Weights of a small GPT-style language model, trained from scratch on English Wikipedia.
Size: width 512, 3 heads of 128 (1 for keys and values), vocabulary 41963, 55.6M parameters.
Architecture: LayerNorm before each block, no biases in attention or MLP, tied embeddings.
Training: a variant of SOAP for these matrices, 850M tokens, 3241 steps.
Each number is 128 + 32 x the weight over the matrix's rms, rounded and kept within 0 to 255. Layers, rows and columns count from 0. Numbers have three digits each.

# down: layer 7 MLP down (transposed), 2048x512, rms 0.0809, rows 11-63, columns 256-383
# up: layer 7 MLP up, 2048x512, rms 0.0807, rows 12-63, columns 256-383
down11:086135125144148127156140107163147131116098133118147137151166144113102115079123097221147172152130080155092082144122161108178152102081181156149150126145170139091141124112128139139152117128124163073093132117091129120151128104087126135184188118104130117118206134121162165169124121108069166133113132151127105122182154079143115141110103164160089116079166120091159147153140184133191178130127
up12:157123143169065071131151123104098134157140146153171226092210126055173143144118115141099080117160095129108090169143127169164088090089086140110048071117128117126146078123145138097140103215145160075116170161181111111072192108210144117114177133149150095130123085127118132088082101151118126129136136102135102163136087125142133165135101149103122147148098156082108147134148125162113043046111
down12:099158086110145135112154072137076161151153146132177050158080143175096112129080115116164118138119114093159136127116059102119104162148212198112144156164159077131106098162074086151080091128128126139140155142125112051107131158126169112123089175122123093142104139140129080154085143109096118129105121133103206151140132129054184131110142094197092134142136176110080133115107100108141159162113
up13:126058159121103131125105129137116146100118155101177141142080105112127079133153148138154076113188077119181086134115151127141101110185140062144126136117091110121122175080125093174092149176109190164159105152155109117090163088155151123181136134078127124079165141039075165107147173084146102101120146103125073168134169104136069124145104117092124114119116151089122151100107146181097101119139
down13:049143115100111106081085179142161197139171144072130144164154129168078124135116139127135178108126119083147112107157134150156119161179072127155136094138178130142141126131091137115132114155077119115122104136100166142118125118073138137098103144187137120136096146215050127122067066128134077138123127158112214124131135140111130137147118159124150137149112153151141157144093108157109194094097
up14:144018138119101172128120102130102158112154138147146071066126143115093107217104171076104140138130140135091110118199150139142120147089073087095083126139108181204128124092161145092115113146115127071119178098122142133102083165092120112077110198181199169112150154133100083157115145132108077111190101112171144131118119180153155145135199115124169143169102128177093097131166123130144178150127
down14:168070183111123065052164094155128143089130185141106094122147088155128087133149214143103156130176064114106153127122153170105120054052071109106146146148098239160091100127114145140134153166128144152157121141150085119141119138171198081152134165176142115093102150166200109167129165140125120164217230102149118134129110122166172158113118110115116169081120186162135147082151214061156150140188
up15:079133112109116126151169154138124056095164161148135071143093146112146091137149100097158144072120136095115162180160155155131136116142119147143105142125136149152129179179139056105128167127118142154159155141122141139124102108066076150100136139145129095125106135170104162113129120094110157141139133095143149135156116161117123140169123124112155083157197094147165143177106116182080133140145
down15:162102139129097156131072104070130130129115119116079173137141110136123094068116094144144181213097150157149143123147092139176168114154128142123138137159087118174152173105146116149109145153166159118033116125119123100086161095156172150131116153082157119106163129112163078043105116101133173143123089100132171117133115118155132087104077088128091135083129131095101108089086083149107101081106
up16:137148142138168145118161053110113137088129137195129118101129133148078095122130118122087169119105140135119131164094117134123119123135132123142170203151072116124094116095076109079185158159177153090154157157140186096139082066105124151140107115159128122063120084101112135103040133093116149153128146098124144158179134159150153095119127075144120106085182145140111096171172169212136153124169
down16:113131123075112151103178128139127121145121140134157135054116118113113138093166084148134141127140130106155099066157149084116136144124148126127121126115087079114125127139084154198079116173118164097094166140161136102180167126142184144091079062096180126098135039074131093102153123099135138118110169117135132134147143162126134142079186143094146104140180118135058147142133136126145129093053
up17:116135151105102100131149185189122114087182153205162131150115110124185183122134127109101133091126078114122136115129111100102163086135155051122140079126111094119117100155100087142048179155055135139176187122133190131120111041139114125140076101116099128089136116138066112123112169138138172157102121115122092103089152124127131038134165073157127167099122157057115143118117145158111175087168
down17:085057112121121171123081122126113158133093133136087141137091117152098182100106073158082199153113108098101112102130112143148125123106184148142174180109108111172204096109121141153142197081144089097155162152161142108158103169075129143198096166102166191119150104134079044127116101154140127112142153137131185116141110098152160115074110162171089161097125167110117072114173069110093069110157
up18:085143132150115090176093210145132095119144159012121131129143123145156117099113177161155220163107174062114119095130163104139125160108105098128113174141150127088132118112124152129102087123119114082091141111095089155099152154129138117145127160127157157047144093074129186139164136089127117137143149144109165147119123110199066094086152094041150124158142124088123112124114138073160136125112
down18:124090149105104133142120093138107127146124137163137137133135098168186148106097049086118147098156128101155146164140091090097113165154129108122096137214156140081085149149153143074069177103145160093148127150163123102110108125125125131069155150067121084218111172191082101072128133142163176179147131125158093123136125104110130165100156164147142152106170069141087123126056139105100088122109
up19:109138131075105142075113080115089135173077084134123058132141141101111168140106061086125101133212147118084178083151150192115180121100113126096056183099083161138106080150115070109146196148074174146105137095179103117162134115182126078155133166141108149094084146147163159101161136121154123124101102116124103203185125124119175118177119117141134099104121095113110183085083085155143179125106
down19:156104111156153137115153107127138163128079140131101090122126128105122134190174117114140145150090103143132185141105121136204109135126097157088122101148149183153119197130096195132142172122129104193124124128134106115093117117117125129178117111120147095061134160083120143118162127107164168127151073167100147124143114120100096126168120108102080136126130151139069054135109171164124136128074
up20:106087135147145177113095153144094115157055084128147090169162131066131137172101162094082112196145100116113103079124087160137147101200107173124104142105104208105131122126183115146132128131114094129115075148093133080069146132141142143120126097077093133133083154130124125128150079161152127071117107168098096124018108133148109107179061137176187153114147122092108177199102128145104137112045
down20:105149135151149162072150099135121107089123091174144130116091095192124148164199104148120152073129162139144176112142112128139172137083187110153178118105121129116111148067152189120139100125140173144140153125121157121134105131148170134139125131137138093094141099107107146144064127187109168146123098125151150144168119169187131072147120135135143133155115118156131137119119099104170158145159
up21:136197172107131217121166196167188144117162131148121092124125191118112099124115120148121140155126136174143075149106111170165136100154134108116140121137134068062126128161120112084123080130152107152095094104182179147143150144026115115181116115088123145131136171128136135128115185143177160132077091132103154170127079158050119195155159118149126093152146101156170125089130125094155175115166
down21:131083114145126084154177160138103123054091163122132076161102127080145149192164196098149129224127161124133156107134167038146106085109214094151125178146177199109141163116112097136174145073116128105151079128156110130110147106177156047148148200136121188098125125067160160125096159109117120164145103125144116127106115123176180136161135107144171118141115106151155097156127130201136094189102
up22:139151128160201139172158143084134111143137109099080111166121145086100097124125148140130132144159115184112069150114098064090096132123134113081128160154098124055103073118108144202182146150130106128109125116072097096090099145144141143116062119071112162091159124150168186116160170117129111141159145110111099095103129109126164091138136102052149130097083164196129115099154134121156075068145
down22:175093108145107157151145116124154143150124163115086184164179096183105109186038119151163127124118153111113140175101121112152144177149139157098079094131133104187183091126148127141190127162143186070139128111123121132124115111187125125139156155133115085117132160138073089199135139191198091143121138080148226157070134102102150140128074155107148151161088151147095161092100140183161108159152
up23:107143141152062154121107118142114153082151100161124145171139168085097162134158141088106152155164174199049068126123144188108121104067102079158057129108170132159158081161120160078118234020098133161143121134115128170105151178150072126120115094077129114081164164129147139114157126148159159176186101169109108133187196126145099112138114071117103151131175120057137108142120110149095151096110
down23:123181105075164122100218123149165180133090146124149114058118122161150155114070123098153118132157109085205077124112154036161142130086151116086062156114104050146159161125096163191103107183151124124131128096063094130152137146132211144116099202107117155133116093116122103138157162156180123139149126113157157128142133110099208097122171097082127078074128065177183128092089127173132093169165
up24:188087168119174154185091119137077113077166097110113094131115138084137153112139088172107151134194146085082133114066153181094186088079139115086105146132151101193171128101157074114168141141179185063124173114184136191170091138160149132128134134089107184114121070111130156191052187117210109140158123149169148126131180117127187124149135146106174128082171103100127077180126137135136120164130
down24:102104141096102124135127183130124161130190104137110094149145162116143108154166120109124126164142182126165185150153180138107074127126115113105075128162174100103136145182088099114095163142142095124110125101043157092168117123093113134155151120127111106090103085146140160146122110143108160124052105174141146118153110077101135133096094120177152125072158125175105101103107164069113151165116
up25:135142090111106083131117096096136162074147136121130140100152134111182129125093090143097120112130163136154106096070095123121097108140107125101180175164138106047117104131135106042180107173161113116129152081100176113081096202100154129136169202173154068126132110164063105135083094138113093138116093134146159150113206125156099135062167159123113136159138101114104164111133102096166149120122
down25:096129127164157148083110158183111070143143141113182093164073134135140156100156180097148104087156133118103114101165159110098179132071105144113137168109085098179117101154142162133129138168172154151093122127152132132090176118131116097113142096065073169072099132155119152139145145134151117087146155152071075135132094141077132127170061075117121110114135084184130141076128086128120087128131
up26:101158105136114074115040155134136129200119137078089145159125135108135086147103102111124121133137124160069106140173147139126107169096132139111106152135186154148073152104120154208122137194070129165048144082107119169127128078123082133143186092137145104164084109138116106129133136158138165116153120150171118168066124114143120103064088146124126115111125136150163153166094101178105102092140
down26:179078145163155156145192088157150142089142149130165125092138123141125089120125154127124125078139124118145139109129143134108134132109122164138171130129074141131091118154177112051150086070111147088186095149172148111128102095160153133111114111123119126122099105146179145132123120106136117136123134112080108108146153183081125154145129109118153141111115147142140134148115123068160157168130
up27:100150099080124120154088139130150135131161090134123129173112111129117148164127142149067084168136146112083130123114165106147119088107126168124148110127126123114162130168110171106109161138140127123168137113185098187148133119208134136071152059103151143136098116164118116142143081127099104125175173117158116139165200113097168113140141145185127121151144078161157110070122140137154130135117
down27:133093126101120154060113115153133134117121091142160184093151107134138152160123095128167168156116110166115134115136132137060118150185057112083167131134163112120117119129120089140107096136095133135119105150044099012173089138135099112129199171118139123119166150088163141150141150140146112088069104158137100088100106139107118132135149095129112093146156150062179152139137093143126187093148
up28:158137101084178116082119111120129076183124127141182164141042121106110090124125102129158102160133078163102126122094144086123103111138086153082128130191105141105084184097151165048132161116107144142103079144131123139204121119129143098077128167148170183137146153134149097120137131100095085114137189117114126164158122147096128121154144157200143163126124158130112114132108110194082087108162
down28:098137111104087133141115127093137141150127127096104155131167169170130131118142170119077119107116126138193115132160081138136080077108123161107093154167120144141151107100105191171110141169091170125090157128084133124106133094157109098134134152141127138200138149127157185105115166112141165133070138157174172155129144105150057123127131186089161155158074151121069128105111161121112131162089
up29:091093176137166155069145117063111044093115120115073117138129164110149110144148149163093158119179123141044110076164082157143166131139092112127133163113173142151187119184079138158114124157065139191152108185104088134105183177156190077134170137082155164147145142139096053144071082148090081086117142150145139118073103175102079142157115117093183077116125141125154147087156041135121115119107
down29:111136120145128108178138202157163174095138135165131170125166072133089141100102155078149130167068117137143142117116110120142062150196178136170166129164131125094110164041123117123136083106115112100114107135121141145164107159115025132064156207180113114121108119144127128116182112146106077182141097104062084109158163115103117138104114144139103166089169154131101074135092176186136090158123
up30:147094157117109168076111068120170092130121172145167076145160112143063107101066204135149112138156096134102115194117099127097146133153086190145142146149102167197156086144087183091106142143055116085133124065180116138138144109112119132129115114147152158090160138127129050115164129109108141100170094137178172138135122165162091062193153102113169112118097141130095134085120176207181134122105
down30:061152164140173162121137116113115129094131065137125185062109157158152173127131093114151166128109151153094107058173161110130126096137139072156137120103170099070119119136174159105097125135152112125094147157145054117113146148111152093125138101129178061141166173105155165119127148105174088125110164115134087157102058152143095195053105159145092101102169089154121165103123085066114072139110
up31:090172134081193086140160104148166104053144082112156123059133161089130137129078154127092131091149099116083150109075123191120070095137095115081127086098168188135076150118126095136079133100140106183097059136132100104105141100081123143151106173125178103126172097055113140085117129098148140147125124115060123144118129111185079106089194083135125117102099115100190165102117178167113174184129
down31:140142156170144127122095104162116152155159111194157149126178090169122087126164108123139101167127091138120123180124149122138168114126176123108114191125140114140195074157131171178138136132118113062142117113137144124132121130155163107123165073155055135083057105103131091148144123087157115136150115106124126133130131105150167120130063125117160164161158160133139161079146144116114138115144
up32:107111177083121058126157107129075115112076102087116175127092159134050079109082147153099153126113103166105117137134122147172107128143159191134131145146135107144054122099153207124099114079148089148132125147131089138046104154151159127148098123097079165060106114090159131081124121102091131122146130173097108116142226148198093126081089124140146149102092125134119158157119129133110182177133
down32:070113112128096112144147099157180163070125159119142100167128149127130092145080125164089159114114155162066168104179120094154107174128116132110129103045161111110135110168107162108070178138184147112123164143207137111131096112194147103121153159106138077110115074108151090090118062110153146147163141084185112207123114107109146157126160206049096132144137159130126111130127161140107108157165
up33:089115128050077113132159156113134136141094147090106126134113124124117108196073126146097136184113101135099131153141144162138098136126111128114092113188110111111146087089111127092168113115126074089149160076100129141128148136103163102152096190048148102152129141149177127083120096165109144162151129068197089119135187119174098129138145085113061156174136132171138144085123160142139100107110
down33:123120099117172125131125126105099101162138127159121072112152188201122129108105122133150104054168068146123114123052131125079073099109130152104163152120144158153106130125175170135099153151181166140114116097071135121113149171134127171089139125171127135123136132149110149090093145117103116119133137144152160101123133052124192110070143152124122106085158197106101167137121143161100075141116
up34:150095161129148136124122157198150185110136069146142138114095182151126170172180132165084185144111158128112198114085138186107115186077145115117158160109097099128137135092109150141181119156113113137124130085127078080144102099096107152098118105069118125152124130086155121094096159096139177150112154125123058084169183124126139128127087156092119151119097131097131129054119172176101117097154
down34:134135123082149105177122091140127115086090148108142176125145077128157145134107104117123110107094083101196191147097119126181155126142135114040125116115124138065138230125178158123079119132110084140121114137148133101126024069106065147126179123128110149167066155133117090074153111148116124127085122138075106165176124145119118111097063119126137165115103107075147145133123097112123157119061
up35:188109111139119140115142047080101147124121118089092136102128130135103085106042095149100144135132050151157197126117155117111155216154077119113107157068147135160151142129135121144100070125141129124127141131109090143144098141109167122196138114172181123134128227139146078100127067073114078168066111134103059087144143191177154119171099101095139088137115097163157147131125152155130168129120
down35:112108091145114126147141134138126114135107073191151122122158103221183126067178140097143173147123120127201170098112153081118142092190110069142136148136107142157151121122161150172093108085126161112050069162172127117158108149145114120165117113095155139147174125147175073100081150184157112148148127177186184126119067116145091121103146207144150150073178090114174094140174115156122104129135
up36:126081160110123191108136132122101073118095141155150121114122164128079096103082132161148092162088142085189118095114134095066135088099086134090135128135111082109114139136091125056146152073118113165141150162063137106222132095124129113098145183133184182162200135156132131139144136103116097147205112180118198129143125144091164120175179138154210113073087169148202175118073088208108136120116
down36:123157083119053133142136105187131121145120148171125118146139068155119100074183147148105135168125126107093128143134109145101150134151125152156029157150106100118170135086124164129105093102124177127139129116039126119091179121127129114117152114157079083120101128153044119078108127098112172120092143097079154181111147105108155137150096130115089144113161104071157079149198167150160162128112
up37:155123143113147147099147140199096125110117046091156133174150102172114096071058118133154103102087152127093108100189180126166095106165136051162141091121145150121158052123144090078127134105122127098117133166108128107147182114143093083109164154091144172143107087159123187117060131159131130118080128096109111150089026101090177107118152154132168144145149151179128158139152113149130111173123
down37:163123127145133085122144116089154124170149194151127121123142211098105196148129150135085142102215124137120117146100132119082137100107134138114092120121113140150121202103092191133143127155118120153100125116152189185101088147116132163148118095191157058109096079129107120145121135104103117176184159136189141172164096136175085195138117115134099173083113114127167111134078095104167077080100
up38:198204218171165128170109087106255072108173083087142177178154135054087054167078153174088138044147003089053087051157157152151196123085067203161214104142119150135157089080150142207132042113172133061101111142169133101167140176053072131130132141067135132152129096022160152125122142147094049078054106111137201242145118176143133124088131162045077105146118104110115129111104134155115237094073
down38:215120166108126200161110170092126091065141178109138091108152155136116090145096102057110127088158056079078094119120125101132074113102118183129133174155170049102133103069143190073070086156141133057097140104231154041100171190063105106089179067117166179151123099087187169056201099096174125047080109091144197164136189193082139148134175198072132056119136142128106106153095196167102091074133
up39:099183162093096091159112054115170131153170146128113134142182118040118119138127143114112161139137146115097152134136130082074135096164078163120140131124124139123166116123096117138117149120128100177120151179132145120094067052111107155107180141145111070112132151181120141128144094144172167147132157092130070126097152163127161123082134080159102131091131148110118082127140148125131143168141
down39:099094123141089167115117092073083123165167067173110073120110166123097101251088085169186076162099123120086150120102152137145116161121160078126138166119121096126086129096148117100122149102076134145101109065078156146177080170142158127164086102144140142120111146124074115133110121074129145142175110140151102181100139148159104137139111162129142120103113121107137180124107125194135102132128
up40:099090202106112072084203159165138126065111140099099130160148161123141137142157167118075042169118106168130149088114136119058172118128108089153155160135124152132137124132079088048111134164072148123197111089104087119137141170115120095154155098128142147127119108167129152148120155094151134089120213143123113104119146154142120076171127077086139200096163138115185138118117125176113117093122
down40:137171179126088067120120147128136141124136090109112155176157069105084144092141158140118148202092114107184138112138153120165149147112197190089159160104143134098115049129090124147133122102174092121152087127121115123116161144093143097124171098137151145132156130138114134114179140131125149134078113078098149077169152156133128067038094111141129093142143173115107114122049136179159141099097
up41:110122163118149131099133134138185137124137083114190121096174153097104137161058161145073092097175098080091121093137086156100172106171135113126196150170121154117186151126110110125191144086165074074108170147157127148106119137087167133140139143129150131137161121137105068120113141150094134148088108077133083138115120130127109087178202111155144100189145188098095143063120157148142118113142
down41:144141150093133193130184133081096169135109136185109106119084158169125115095128111123180137181105186148102159131143047123113127135079117196103167115125165128122084107074149109097080131141031150184109160077109155162065171125147059107119148145123145122176092154160074099113080112103125114112122079146146143112085153177119164144155118138169123124123132043147107092111149112114104107116167
up42:163074184120128124149107104126181094138137140092113148105096135085145155141143093151106108161138110070148157129113135113118153102138115113146153143136141135109170126096151143125156139140110185158129090134126161178164091131074137140123189140141110115076154162122136157134149125181167114141129143131130172167099158134108106119128084109127087122197095112121152106128108148167079185110143
down42:143148104143111179150091128116116166158151158188132169142174156155103119140134149108124115113101111134128113161147132139137138152139152152116133105122124125125137138153097138147139169151113106093126141171167120089208150138141120139164138093115138099150117094103164141107133108163084164117104124140119075151166118148079121211126146156163113144108149180152110128116140102124162084186150
up43:143082136118111149117136112046112114168102169158133116193084116106139158097124116188168090156127101078143094154164176153119073136139083105075136097187164107110134135127094071099144151126074124141050119142185112127117040145201169131138137129074131084099075123126168125124131142135112138125109105091159109124131076141183101095098176160153102123141168106121102111133104172137094131174128
down43:177127088097097162149149095134107106109170128192182081140168117122158133065097151100115149175141023088172152157094134143090168080127145148151114171123143096176157141129100136163144147104134090196140123174107098166108098135067148133127105099142130127127129073073130109186145145122128141114142088122181149112092174126144144071133151127156114124127103160189122199132135105120159117166091
up44:128135118120112201130120084126135119087083126116193106090103174211226098123108112084138102152111134104157120161168106145106106094186160125139174107108154128096123145140118100114107093109170124104136126139138216146132116159133168126174119093136099109107138040134162124143107164113168163110094122191128046126080118123157111080173156117105142096180123127167141126118140174102118073128157
down44:090092136107135122129149165113151129123108139125106131160139135111170141103154175189174140159094151183133152129133105154117144128158092168137140142119095101150076174144178120103101104142114180169071158128124154115105141127135122176159126121113163148162129121117074143107143104089140138157155167089070140181132156120122138130128157113090132178109143139130112114120117133161165115148074
up45:116109102111142198182105122096132174107174131164117121125156130130137083129151110131141096129127171117115083171156125098153094112085120153146113160125157134089102179102121113143111171111134100113124137120123151147137124141196075119102200131147082167172081119131188112161125156133135225057087107168105095173134151133097146127111102094184172071102118160127144141149126126085160147157180
down45:148111153132169121104124114069114092161130158146135164122095145117088098171165098159064170105121105149134124103155140163079186117161098142068111104108128120158170128110141136079126101098073102136147077109097157119144126093127117191164142120154155112122150111093102136139187144123081091132174123131106120122122117160117099118096200119085124121111205129108142081155148145177116100081122
up46:145177098128170170034060169137108089155109204131124132170102129117153123122072162093134120114152122109161076142132132085145143098136190130173177109190110108177179137150110082167156089149129102140140094054174094121084144096119113124180067173141101117076065130143091094138146181098059183107125144142172134084168094164121090106124090128150175144162112120166105137118128118136148113128134
down46:129091138167126092172138095088126146151143096119141133156123118118124132136172131142133119100122165116087165076088092121193109139129103160096125137135155140114064156123171175126121142073115097130134147155146153127138149161174126141111106096112146115159136121126136130067100100141123050176114126100041160133113125085095141139087134108129108094120157164098147128167143115116113157131100
up47:072119120097186113108082108133110142142105155129108118113134080123109128097082144097166107177134136165113096142123131171140099157210131156186137123118100198116157225137134158156108107136151099162131153078156167150075144140111125071081146147133137141101085139102132130087090165160118150164101114136111193080132101080152119157118127123099057110124134056158172109083128114110161131071147
down47:175105130109062171173163155156129147064090144065133082138164149145086150175105089124129135099180111113156099140117127152125181136073133126130104090155145092108039092076161091104153145120103082057102091133116108091146163126138170177144110130187132131148123137157116107135146083141031148149133120115132109107160133123149199152134174073140151158131129128116123087095095113160149112118051
up48:200123095151145127084094110130078137174122111083147181139126169111132083089108182153162108127151131082169166165137113171070097141127120088084187159122099138134122102198141146150122091146067097097070089118126131105074130140153077148142170068107126143104140149115158213075096196118144114123104137097126076135056172084124138129120140143106109080154123143117114103114171132138153178191153
down48:048141138111139163099160174138149137064126086157115087129117107128118123177137123104112132120115092119123138084090159104178119179144092173129068095087115125128146113070104140099115137138168158174118193149093134127159103108102114116115140105117114090166179142135085073151135080136114159142140091114133155143166086115147129075104189078145177145131105175118156092134087102105110101163126
up49:103141155119132139149105181141081171101147128108155148166145136148127078134142137081126058081144093203170105128141120204138085086131098126127098160160169113128169120111142063132074113153136114123097064161115133150085109112143046043109160085165127159089183145093163133163142128048133132193107122181184158128159166106092143114127109131153121096136100169170144156161072107152145076137166
down49:162185094176158135125112123078110086153126143135123168137136122117123142125115158151120182140082160125085129137176101108121185127176130146145191104146152197097062158085169198116119122121123079110135147099113162064180143121111180146136129118166159084176099159136145154111099143155111157122173210106104120140105093126138135140161163185140106148123156145174142194113147162092075147106140
up50:149197165108136138098157110098091118105139126049170154150090118096120147104150134089100109107164146181076132132159143080122133130108135123106115147135143096137096165102126125143087091111141135094100127138145114166105122133126161160119190083139081121155139085101136138162159150106092096125103216127090102082159121136122092142119166117152083075141131136078103147129099179097124142115201
down50:082131128128121103139124112115125095150091127135127150070109083153114163150140154187116163186150107140147124173158142099085180159133093210167100092093124138168122136092089121210141159179131148124107116114099180129133123106190099183152147192171090115100189126091104130141118113153121161084096083096116127158127136086139106093073142139134188128097118151087146101122135189133123131125161
up51:145170102124155127087136108094110156114125103142147107142113134149217158113163095127131085151121140145114133080181094182079143067145127124153153101137157148118138116179187162096142127132102121193191093165123087131116149112106198112189185126136153141139111105127097129142076142160156100117087129138158137127123139097103120110066154127100115088068136105129152131155073161195192133121138
down51:085092114110164163189111092122061143075123148115111143125142162160087151135156106145175120161094104121110111154118112091144139143134121148154112086105096167198168091139119103134130068118135161115085141150093133109139141120126093111154146148132138141108178141094080093153152155138150110143129103069070175158091135101133116134152172186104137128197138132109115085123142073132119149170167
up52:147134104127105186135108131154163092132149047124095146078087142123104143108092125160153170135170109135143134091119161085089129149115110141103131136232160102121132113128067130171112148093153115148156102132173187161109171092077144164133104091117126135086135176124151103123110159103142155172138084124141145118134098125168168093080105161066139106146188147088102089132162144124116122148145
down52:124151137150153108138125113117136128128127137105133125123169141106168138117113123139067111132142052174129111097119146108160097107140129096107137152068165086146117156132118100116116108114090147146102055139121117168124095120124048187120189142147134161127125169171144156094155102159171108131109118084163167105103107139120115160081180112143147131165082077125169177113175127138153174108120
up53:117158156044137141051110166045118186127045183134119152137171161146108141097138135121096166166169179044078143083158092157109132083173130189143129114165129179074236137087098140143161133138168134103159116100126123145082070127109146086054127172114126198135173074145113118155112136119100136133197143175137158118165167082188154089124166126149146198100084076137171101124117080102112115178112
down53:081112143081136101158150132110087139116089116142093202049158085162135134097170133144115141146106103145165078098103126115157109108092082139107155116030134110146134163120166157099125092202103143133149133104102160142121076161095163164120168212072127120157148122111061175138127148130153156102149124103102108145078184117143177120090182165160167126096143157131090092121139104100131110113055
up54:118121182179123143124090086125164110072115112183126162110108146101134164119150072094073159087165119112147121136119123197084138203107084180165095087133179143167129132118149161097174176091203106080133036151081102111087127207168099121126174120126092140109109164121101147140126125177109136132141157092100147086109131131119118158099076109140131060134100147191149197110152183147086122047156
down54:143107111072137047171136139160121103124130095156166146120142083135180136124174096172168083102128140130138096171188177122098120099131118122095123156095085108161172108176093137123130140141191163167192114123128133118148093125090130157153106086171140093141112176147111125162036086187112146094146112116160101107113081131127103113154126117148111137156137240093110154177111093136099149159187
up55:095161126185087118153192086147105142098130118107117154149151095134154125128083133118125141156157122113117139089134169104123100166099151137126141115157136121180090129079136139101103104117119132058155147102130181089067091145146099163150061067074120126078143057067155129110180113054106181126134169139150187098106114083120134140152144179152083137096144168068117119160160186144177153143132
down55:118108127110161114154157152123101057090116079140166129157127149127055136118079118129157192124170122139132140132149129129152126130085054131144150098178155135152158094156089109080093120124172147078127126131130145112129169117156093169112112141049113087147108091110076127122194111125095116141115128080116160106171111207179147109186170092179077126115140108083070137152145122134120141142125
up56:179103123152134158124097093162039114052120190069087111135077094137093111122115168108175172161105166086060144103159132072084108085136085199177139193074122126115141093123183149116103225116142143112087137126097071138079128140137167144135077033163104140125124113135182114060117119122174145143125183147159189087160120175138134105142124130131111167133119108157134094141106195137134130115207
down56:148144118176112131187137153097092122083175154105147198110115111126171131143117090080069092121114102125128164187106124084097129110156111110087140192046146071130134103110103105103086108112118174140119122131123074112131100110135038141192134175103112101131141091115097169098166097053098110138173185133159203133135131135082110107121140091169137123082135103102122163146153223068091155129154
up57:116128119214099121072146079110141124091123127156147154142127095123165138113145116109109164176134166086132133143080077158124096112154094122107129138171160149139138146101102090137160144110120125105154139118134123131130099179101121118070111038225137126094162130104175196120110147199071164126122165097099120145124130170102101154161139191150104118108114144039140166149107153064145126124133
down57:139108128145119115179055117145140135176120125154139117105078182170132144073172052102109143135118137110124164156056101158039141101103144128136071157084137119086188149116196123060153096118103089130140090131074069107146101123124144239183116132101128123102193154068108135105157105162186148110078104155157102081160083117162089164118125125135111193113168111119121072145143148133153106127171
up58:148091194157068152104084099089038141151144148179139172172158065117093120071168108108163091087174153150121061080087122117101094099131122135159162197087122095151103106163104072133130153129144126135140174097123090079171093100187088086122115160155149171140140132163152173193105076115101078148115113129132109112115162140147144116166182140151122125155126138165171119094131121080153144189141
down58:093123141137151146088167118094114161126117105126126165093125175139111153159122153234163105135154171112211099139120124164079123150090201140112109149139176119205131103118123114127148144116126068122138175140065112166077071124188162150168094093077113147144157126063181158122120153104105169109173123148064100190142048111110164145192167167114116095148179071141086165192133134152163165118131
up59:130091126150068186081110116108097122105124133127112066098109127108118127085164167097133045178114143092119184144113092091076115121109117165185092204131138087122126115111142121143151149142098119118120096112123132094134127115110168135114121093121099112115098094119087150088152109132095063093095201149116147155134075117111076193106141107127143131091068138199142124120206136148216090108162
down59:104172146144187111124075128108133125103189110108143236130117111140092129140101196103115157138079135134103137137137124170096131133106106116102148130097109148189135085129107193108149137097077101108127157148177103141117159138212080145186112094178104132172118174183100124098133150090134104160098136149102122102123127087111144092130148175157137148108147089108172146136072126099146178126115
up60:176121182125179107143128115121082173124121085140148107138133140106155126165114130169125093125081119139085237105087105135102170151125056065121137140114154148164143130084195111091176172125146130079154147167140157138097177177154119131131115081092088161135151095101173141045122165147110190157154129147084163165129087053181082141188107109098096140134112108137121159121117102147159126160180
down60:121115148112054154133088122154091123082136123101134066124116172140126174097087200157123130123192111122135127103178138168172147123104086139122149113143094153137167175113142181132186070172098137132134101073121150117065105130098137133197111103105141115167148133213135106085120083137147064065100140177182149182168077202105116127157104128137170157135179178083154036126108041097167168078127
up61:062108103157150097107127097105152137101163134122126148120106116107113150135169089158127146088101101162154130117100147120104040105148175163090127134099141111131140129163089112135085138240114154137104113148114022121107178193155169078095125130185123121143131089143143126101130109104172103109095168124165065166094134096173161161112135111120129108134138129121144121115148103202147097132199
down61:109090133170143153156171131164152118085150200077132108115092140111132149095137144115093190104062123111111187126105094184132168176112105172128097112112166101150139140055104129130171167111152107114135083111146137125087131135174127134131161086130167115128087126148114135143071054109144084099167150086138160113052118144145127120106158170103121171071141117086118180137152121128100126114104
up62:090136209103102103164177117100092120152140118190150133114080153111137151165133080146142145127133164155123133093154139140142199115075143149086089175122138087205136123143113127096130105134130117103135098135154146165130146114170107107157101133058131088086191120124097140091193140099118112166115108115124087082123140111174151112126157116157176110133045150095132126098097105111129123134190
down62:150155078104132109163126155172174091076099182108126103132099148121184131089116082093118075127180132089147133105103123135132152090103119179131095129121117107120130125095105141186157129141149125107125147160181083113108160162171185146171125140134109116141151110146087121114211096171089151095040149150110104116112183116155131144169115137083148105102118157128149145112101084117117126085109
up63:092170154195140129068163121114129083135104105151129078107113122148135132104103138155129093146106138179075188094114135151089108116110134157101111112126099133130089213150163145176124153148137157107101134109092146147174172226212109159102044132070140191154081082159156144129122104140129150150141170199118102136158107160185127129150145129145168104127077122186180120148162069148122112169098
down63:164106081104116118156134114090110143138117149102174142141132130160136099070219092134121103039165191081205144080145107122159167154159061096118146096188102104060125168109069132150196169058108179119149230153078108107117120094095094142080122179079101159186175086077149165148109135174105118106108170139154085147189154136137094133174181137120122115148135110160140102163038170063195074114069